config.toml
n_layer = 15
d_model = 256
n_head = 2
n_kv_head = 2
head_dim = 128
d_mlp = 1024
vocab_size = 8192
activation = "gelu"
norm = "layernorm"
norm_place = "pre"
norm_eps = 1e-05
positions = "learned+rope"
rope_base = 10000.0
rope_fraction = 1.0
qk_norm = false
attn_scale = 0.0884
bias = "qkv"
tie_embeddings = true
parallel_block = false
init = "trunc"
init_std_qkv = 0.0312
init_std_o = 0.00572
init_std_up = 0.0312
init_std_down = 0.00572
optimizer = "soap_variant"
lr = 0.00561
beta1 = 0.95
beta2 = 0.99
weight_decay = 0.091
lr_head = 0.012
warmup_steps = 200
schedule = "wsd"
decay_fraction = 0.739
decay_shape = "linear"
final_lr_fraction = 0.05
batch_tokens = 131072
seq_len = 1024
doc_mask = true
train_tokens = 536900000
steps = 4097
dataset = "wikipedia_en"
Each number is 500 + 40 x the weight over its row's rms, rounded and kept within 0 to 999. Layers, rows and columns count from 0. Numbers have three digits each. The size before them is the row's rms in percent of the matrix's.

# layer 8 MLP up, 1024x256, rms 0.145, rows 134-159, columns 0-255
098:478503474513492451472469494455504433460456529498562547495550493443488523497436537485441483523485536387509476520473607462500497497490441504486464584498447450536490444456569422443504550517527523512538461452475465495496545492520460486473565478528491509441522488537497540497452514542522496510449527501538456587535445467537523552569508499467509476489506433446508500493450566462510515482430505551500500531539481455409516497551444426447484490512470520499521515511524488502422507507461464579526532503562484399418561498554560468508486486536524515567475571473523537578494468540486522513499485452546517534501557506477535540503530565535553457485365454515532491516494538474501525501466516490579552448584532479517484555549500497568555552524579435528508516435548515517487502438496517
075:557446493511585500447488493515527489510430480470542537510490512494495355468516470487557482417492478477489354521486571526491558476487553465514482517499469532539465452464464472438529510485530497489450537491543483569547427543549533479460497527454547459475444534551493502468472520445521466416472538439453480504518510523538460523531562506511532554448456499469525496537431491550570433470472429469431502499557495461417562511502484486527452448512512506482526480476498456466545486503461500404465534509466572552508471523517524571531489484474516459513467462544528468445532542506476510466540494507498502455469463451560465548499559500555457567433498546574485513496508453542437511537463537537512465478494537576475489527428459498530456470539568544492510465520473486474414437540469452
098:452457461441496504560505468538503445574466497581488522507537504601505441462507544549436507467473428417486511488435444559448498498490548479511493490444455506497434513495489460510549564422523521568498523546497557515473565468527469511500419462533605501487459595487509505480507492493531526483503472509465466509525514482554521459543496521485497511393505513495555471480537414463465560430434512512487568455414510453496508458491492453492535440527519513495482529516470469575454532498508541500567558590500492583536553475524503510477526505417515453528468455510527513528589536418512558516513521507488582513552461437519525561474522522500462548532534528512473542537471516554473478493513425555509441520510512498423456499477460480417523554534454515472459522519495491553480489504560486
095:561570556479536470521499412449523486489534497484495494533474510446429465484466510486446537500508454475519503523506505566512561559506504536457538555493492493542541450483573462500453573443460494461539484469515530470440512538479488462537520442553518507441479484494510487476567472538574524504484486425444536502403466507507459559470594498458483583487504519526420471483415490511558431564453424435547475526513509500479461474468527478552548491467548551530468552547566441531504444514471473485484512537502501439448530464423493487547558523496460527534500557490412489508526473495473496528479501493531536443525435521460529533487520456422493452513478462610477437465462476576450561524522523469513511453504426533407479495511439534444563559516514532542515536526516449553513521463485523
100:502531416475487535434499493437490467459518450546551485549523482550578524515511547452556508493470576512507482541469516478481602446526468461596505572545454478504410536405455508552477457476497521438467527469511453485469474498430534541473556488538440529576555478476485448451488499461499501453506444472520494445467496460549544473522501499516462457514472451431511522461525490516419493479539527539532510476567467474409517533487557539442431484540452533469452423503512478543531491463476553516503449525527448550529467489466511507515442442609485493460428517476483518539576455516528533533453467567413516467530491482497543468439510532552492531472444503536486449499487489591508553451434500514528539532456551523459481529522502504461522570459537499570516509551510504490482515514526569
099:519512534464480504488521467495458485481497527436433449598537516560528427470505549509487489509449437509462519573472480542467504519533453448617494615524495511588543467494523516524459501532451548490461528475491466496485551461468468542442495487475460582537507494527478502493500551431435467519480482523478507548433496455563509448588473579517506522540539489482464528487513447505530498501503515519525517502565549476472511542485450470497462536480495497514516534495443471442466558529466427408505491584498552568555469494457542504525496506479501513501540462463449519545503496478522493458563535359514483453515552456480457447497517542455543587546476537473487488459499509481496553497563533526537466513526544526483593448538557557541484417482438451461484534488587513496497525563433510
097:559587528491452493493422547516499442495563466540582444537473527517492481530505448450550506590456543510484480560496448419530432436511502465475523520533479480584508511504520466478538538547452552484560530424486470565429492449534514450518510543494467583473554573505519503463395464498509531511498536517509408480460559536525474458532465576501539517453476496478470518439550547502524456529480523488462458444560423476556502493459504514501538521474507518457501501575526492595481481476519545519496485478445456438610444514450449493530518514468479499485438503553560534438551415516497482472547523490540502503486524445539470470507526474529450499487459500550496453457443455508502474518448519543489560434489577556507493503504486467486518535512538503509529513526588447533482456510575541
104:526481573540482522515490496550521456466492503446483517543453485477621541458552410525472429492465550539486570521534463541556460489468458504477446575500473574469487488520482558506526468510510515531458568486441515564548549518414469513485503463499551490469517488530523540431473518430516498580437470487553513543417528442538474469536498565505479477486451474505508493475478503520386515498507439532523503435528476515429520470505488538472497563513540510532512560436535512516465432547495484478484557515505507514485518490471496493528554398512501592435480505460511495487488510509584492521466474385497452556509523463437493554511535421524479583574562512537494518571462494506471478489462541551561525454407505497515513522535518442391495510574454499519503467478493505478495497476481515
101:526486495546479499479537482510476495482459451537475546518537549588515536500515452492525526471533455482493553519554434524509479470494556537440503505488518589615474558558484475540481489539490508390506484498520505487476462554462519454497514468557467504526449501473511534550470549491496408532493503534501563530561532497529469583493510554497490468519541463439507475497489503612546472502515539522428488488518532554521465495482501562496473520432437507481412520468523398599482503579463417470500543528549510622554484511540515417396561474494482499532474496460484477429464468540502474544561547543527490504484514457440529530472529505499498553524506456518524496564526504448464573437535569577455480557527518485439515453520553481478490450522524514488473444486534481510449522506548508
100:478466519475517494555537467470501574558505522504574509476486497494553452383492537566503522486499565469587526552527562453462480489438465508502578505442467491480464537521422502554537444521560486472574508484466547517527540469555527510420449504514478501475515527507563468521497470445448509492513515517536524499530504501496555522523473526530457497535497471509520499452495491525486543540496514493478515561542477467504478542508507518446500517456526556421464521429462448537442493550391569514459504547532485482434440506482516448501522484520455538484511464562428512474453473543458468523513443506563500525566490507531498501449512538507503556533635470512650486527500492519487503551454546496441435506504538472491599484556534559512486551387498496472532510491496434512532439478465432
083:473504475568553486563514527494545520503528489465432534515442536489541495511469538420518498484511492493642487571500519541560536454445499555465540476526462474466523392497501544507561461484471474499430520465434478492508477493510515427539485542448557495553560529495516511471529481420497442530546529489547479467556513487552474502524535551499452528453618488489533512520572479569512459452565419520430547443529494498500541503469566483488516458480509444478495505462475525507458459553485498482512548530490466477543424498576509574427426473505532514565545475472594581498512474518533532502518532534513484460525490420531555484468565546488466514511459512514520460470498533548441534488487527461584508525491556546466485474477488493518441460463523512471453432469515491447504440430549561
086:457503536543522459504538397506480496475476445511562508543510508538539517583420485464554513460463499543488514502552555493473421438469465492515505528501529467538499591537446467460561519460508510535464466518528524474513497520504548565478536511520511513492477585501489512514528569520506507384430507562546421464540494424483517519547469575441481508502528540431540520485511574481490494526456535493493478456523555555500452475540446566534472475561463555472510465522542487516457512530523442515525583431500530424505523549547559551533538442507439499537491399416494452556473516530469513468534523462452501524495452579504427457489551531527499429506497460516462502532487480487457561486387539526493483473515515461500563471466516490490514515517522531472500541486535606477519453566557494
107:495454485507488431569468467558496496487470458458441472562454501439510398511523487532440535428520511512586540526489461469477440512464469596542520543512557455492532427479525445501564520499495494526486543510498461436581474507532456513447487579502424444484468488477463551492535443524520530523516507502483498416518583503481573469467503513518599514483446520489465549523506444444484437457470533464527476458500522469567453532465526517486488454413538533540603504529495518520492432496532491427518472503524452523496555541471586435453505529524527503510528550513448489450504525462491586493448485532457511531474487450501530469544492577513466472522498479470543484557521541471455543507493578554519521460506535572495522446476521508530492511519494577504449489579604523554436492522477480
099:497527507511521479496491550501501485480530503436386513512448465533510480584501490484478503439432511438523551528444545512493567513464470521510554455539535537498545515497554546599464558447527558587455539519491482454493476521517595548456470510456433471505500488513482417482559459455527484401504511488450491492563498552416476501520527546471463443536495525427550482477484539419540503517481494470520552495497559497524508481512604453522505481495464553503463493493521505522512471499541403605497511449512519472507489478467527493488472453505540448493555444518542557490480611515592482455493520523488605529480460523527437463429496502500547520522508501502472488435509488516507407478563499490580458466502469448527481493437467535470543454494544517440554543490503464479566557506503510
096:512531476481483555522521489451515476498561518433541481423542480480528451549478457464465446461567455440540474505575458550556591540437414519416564494469535550534460460506514500513462592509495511528552553540461464501494493457498485544510438502507453510400495519539536470513436479521490433473475484482463488487540578477458474534500491590436474477474558439471534438512508431598553545450479565443504546501520526501513462528477481493462547561479556513422532505494534514520443471530534444477456468526477480546499528490464420532479516636499517479443449421478404485481573513435457560446436466499479521490512501538480460533514471510474533488505498441491487561495592543527451491498432486515479498482544523491501485507526513511524495532500492558525485533480497498500462494555505542
107:515463443540517510575548419491485514471450541533473459496561527575529514503489483519501416485548544545475488533475485432508556505534464540531527623539505521514538508469485471500458555518503441563459481453486503499498507424474523421574522524501499490502516486472480489508598496575443547500532510499445512517496533469413478577536423499491580515503510492492496523522465480412525490500492474384457458508547564471491520530509512467480631554493484559464487534522464505503537499468482446455456470543494538455515552440478465529566547459408498492453462490475539520487478518429466516468520466501512572544507528547541500476485505451478527535493464467514508505499541459527460494480503533491472567460533599494418495474436504446556589588473480447449576526522536474472503518501519466
106:536492502508479509543481510528509527439465510531454490474515546467513508579539469507484499497476493478531473361532425546455493508419473537534509453559469511563481517516532519524539517559507545533526509519495461511529452504536435514494491556579493586471455519490432465455515526432634536631532502522492460515473457513451430440515508513525520533498431449442545509527496579511458499552493531422534490489488513485606537478490549502547506496566544518470526530515534498533500558540560452471469431443540451478524568552478539482510435466464538500507481441493475576454486425517535443588469455487479545496472509483466534475438527458481469483518493453455520450481451507456526460469457451534499546493560498442526517468497479532522505497532517435519564450513438569501458505487501439
084:509498483536512482531553467545508546518492477445503420522591620467543523485584532522509473453459522501515497473514521523466467459497520539452511483504463520486542512485512509469483458523469529469581513459409505441525512535566523409441559455507502508475500491572443481481577514546498465492447509498513489497539510557537483483534510492514466508471524494592561477481555496554519593546542475409499490495512478499531437474505462474510467480546564578518494492502507478507469472507460533506560508518564520495488516487527483520530535510514467508518516500491503507436416544491408473516593528486596386523472505545505570476500509519479489509590538508511483484506576397573548558537552461382532471530424472512402479447505519467505517450542533528560502515467488548531518512495462453
098:493507523449586551501508550455453439564506484544428443513520482519467419516572445509396464520483529494542508528491421563591430539536491449485546498525579466541511456489521433462539440497394480572465428501484509506494578511488444551490555525551508511493472510489484486499494460492457417552471456483525479533483495537544479487531534475489540516445485477516465492496474533401417424498586531546495445470502471421468494468496453515525539499463468515515476561505560519521524512594489451441492524515508573585624562467524495480478519495501536530538502556517490451477518511429467543466496511480437488448554534486517483522505550495513451551489468530519529498545544497444468484550511479586487507521443535539528489484521534479427538501469528507520476479553501535470549533492523505
094:542441513521461514490572526538521502472558522514468464492495477513524499527506535503509570433532500445500549470493492475451490461550513566573494386577495507532510498547481520503475484546555452484461540471474499515521469483450472514410490470614506475526426491437527493485505551414491526462477515500503503511506514479471556416399526503490493512411471477572499492509482510504462525502584469482545447451562461562441455484534472473492512538420523473538614495470552466527580565498456471455478461537489475534522591541505494533480424440486391456535516474519540511493478529505583510482503479477501499456446522438530512549483489472511526484564433468509479560452527472425493577526473449570543507536484503561518486447477452515495531556464542526457518526551445509444507525505536507
107:452448485532426426513455505564472494461545539531492496424503522481493469520480455540521452521520426477490463427474541497455546567437484517437427459507575509456448581445499484494501588547533541463481476504474546552519532435473498450567469550551529424543525528488566519494558571546499475481465529512475532523596456473510571467518473516528406533449482470500461569528533536502536459504497485439466569549509518455500551514481500625569502450495515531520549522445504512523566512517476445484473446536415487552558444455520525517438500511481514484531488448442572485489404505501512538562536536500458496533590526525531492455458491507464497536547515508451497466510463453447503519496531491549460581533524474530450459518492497479462493484523517540522486508485509529522456492550535428
105:476467475509432494434455458505527466509527430441488499476442534541544537518521505478533501512523440520523505488502467471572485504499484469494486547488486526504451516517482535447484499545504501546520484500442494537564519520512537489480466398506519509446478496497491556480521491535593439513514553558484571570564528516574438532471463521489497486529458511506468537537430527442415560489448544534584508516428514416451590524528403446531517498484528447456454479407569533538432543438469524507514498552524497541540487443514538467542517449469499481461504502444506441462460497557492541515478584526520473466455515547454459517540591445491553562418504521484469495467527496554482506544434485487491409441514536463517588495512517549514503565554442477544453494463439530485563528483492486
102:469519538480548455404557541508452469408515456478471502469554430536548535501536503480480522493542487470434466535557477522502467515468465537449502502486550515448484481532458462476512504512482555452488496423498526519502482538587512492465474454478496499529491541486506441441525468470520445593475525544512574479507558515504509517543538555554517543481457479463420550590522561564441473519507506503537574473510484492537453522541439517493500468532417545574499529460467508522496521526481518487449600478522520558489571542467537524481499530465538556497437485503468505491483626526553464508586489507447492449492507494474492536485549488485498534486492563453389580493519488509463568456463486575516480430448417523557497507440536482490449602446573495480526498481459459533528501492509512
102:523553490522483463513521510515471462579504563558511524537523507540499457493495543567511548445612519503446504592533575502533477451539483444579545501512504536502501529475572558502453539544498483563527511486493519480443434432557520422468565506559520494451554468436475567443493434469499436522464470458523470407523550583558529530556491529512535502489444577484445479466568422509469459487514510543503553499477437510510512546490484428523470436482528482466565468510583524480510553499438508530498492480548461479477494494451573532541494501462465491399493440483498501464518545441522494481472472544560506492566479433531451585497477482540463542453494498546477485523466485500478504516453454508494492475500454514541530476456557530475605501544472432515522552507536491547434483516520493
097:496545490492540472488496505508527486484522467518515400529460444427429524584564446589466466518529525561441539499459453516551479475486510491494537465418440563520482481494524555485487502496462469637475485443467501439529550487409550481445507491537522492526519503479496529475514556460450426511495541549397491524517491529518461473503497482560559429396484511541504490468486514549479501544526479463570550525485493539513492466534453496452511484583527483520480501530478555510508483485485492538521511491514581484548593497575510399476477454511461503542493478495545459526447459515529533462466448481436579527533467456567495489427513509519468438557503539548525500526521497410512560501499503556452480488487485547474544496499541481471499527494508475507447531548495589461577434545435476
098:418494583508502502465496459495493577476445452433559453560574518488516485451508525521539559441493482494479460526446499534456497492580438475584442492462515494509540509532447463525534519544463445467509516479482401538528492529514456506506496503533500534438450470544527452527523471548484453515469496489518517509513551580454536495471496575450468486522515428549566457500473549638509458458495453464463529527495539508540486520460435474421523517506535499566507457556520497527490554434495565547512445525449534482455520416488494502524463496468506559469519474424453508517486453484521472543518543416528541483473548501533517506486523492469481528486472539518480465518469548494432482555538490478484424526538564456461526484375539494465476489535459466528455476544395493501594479487472444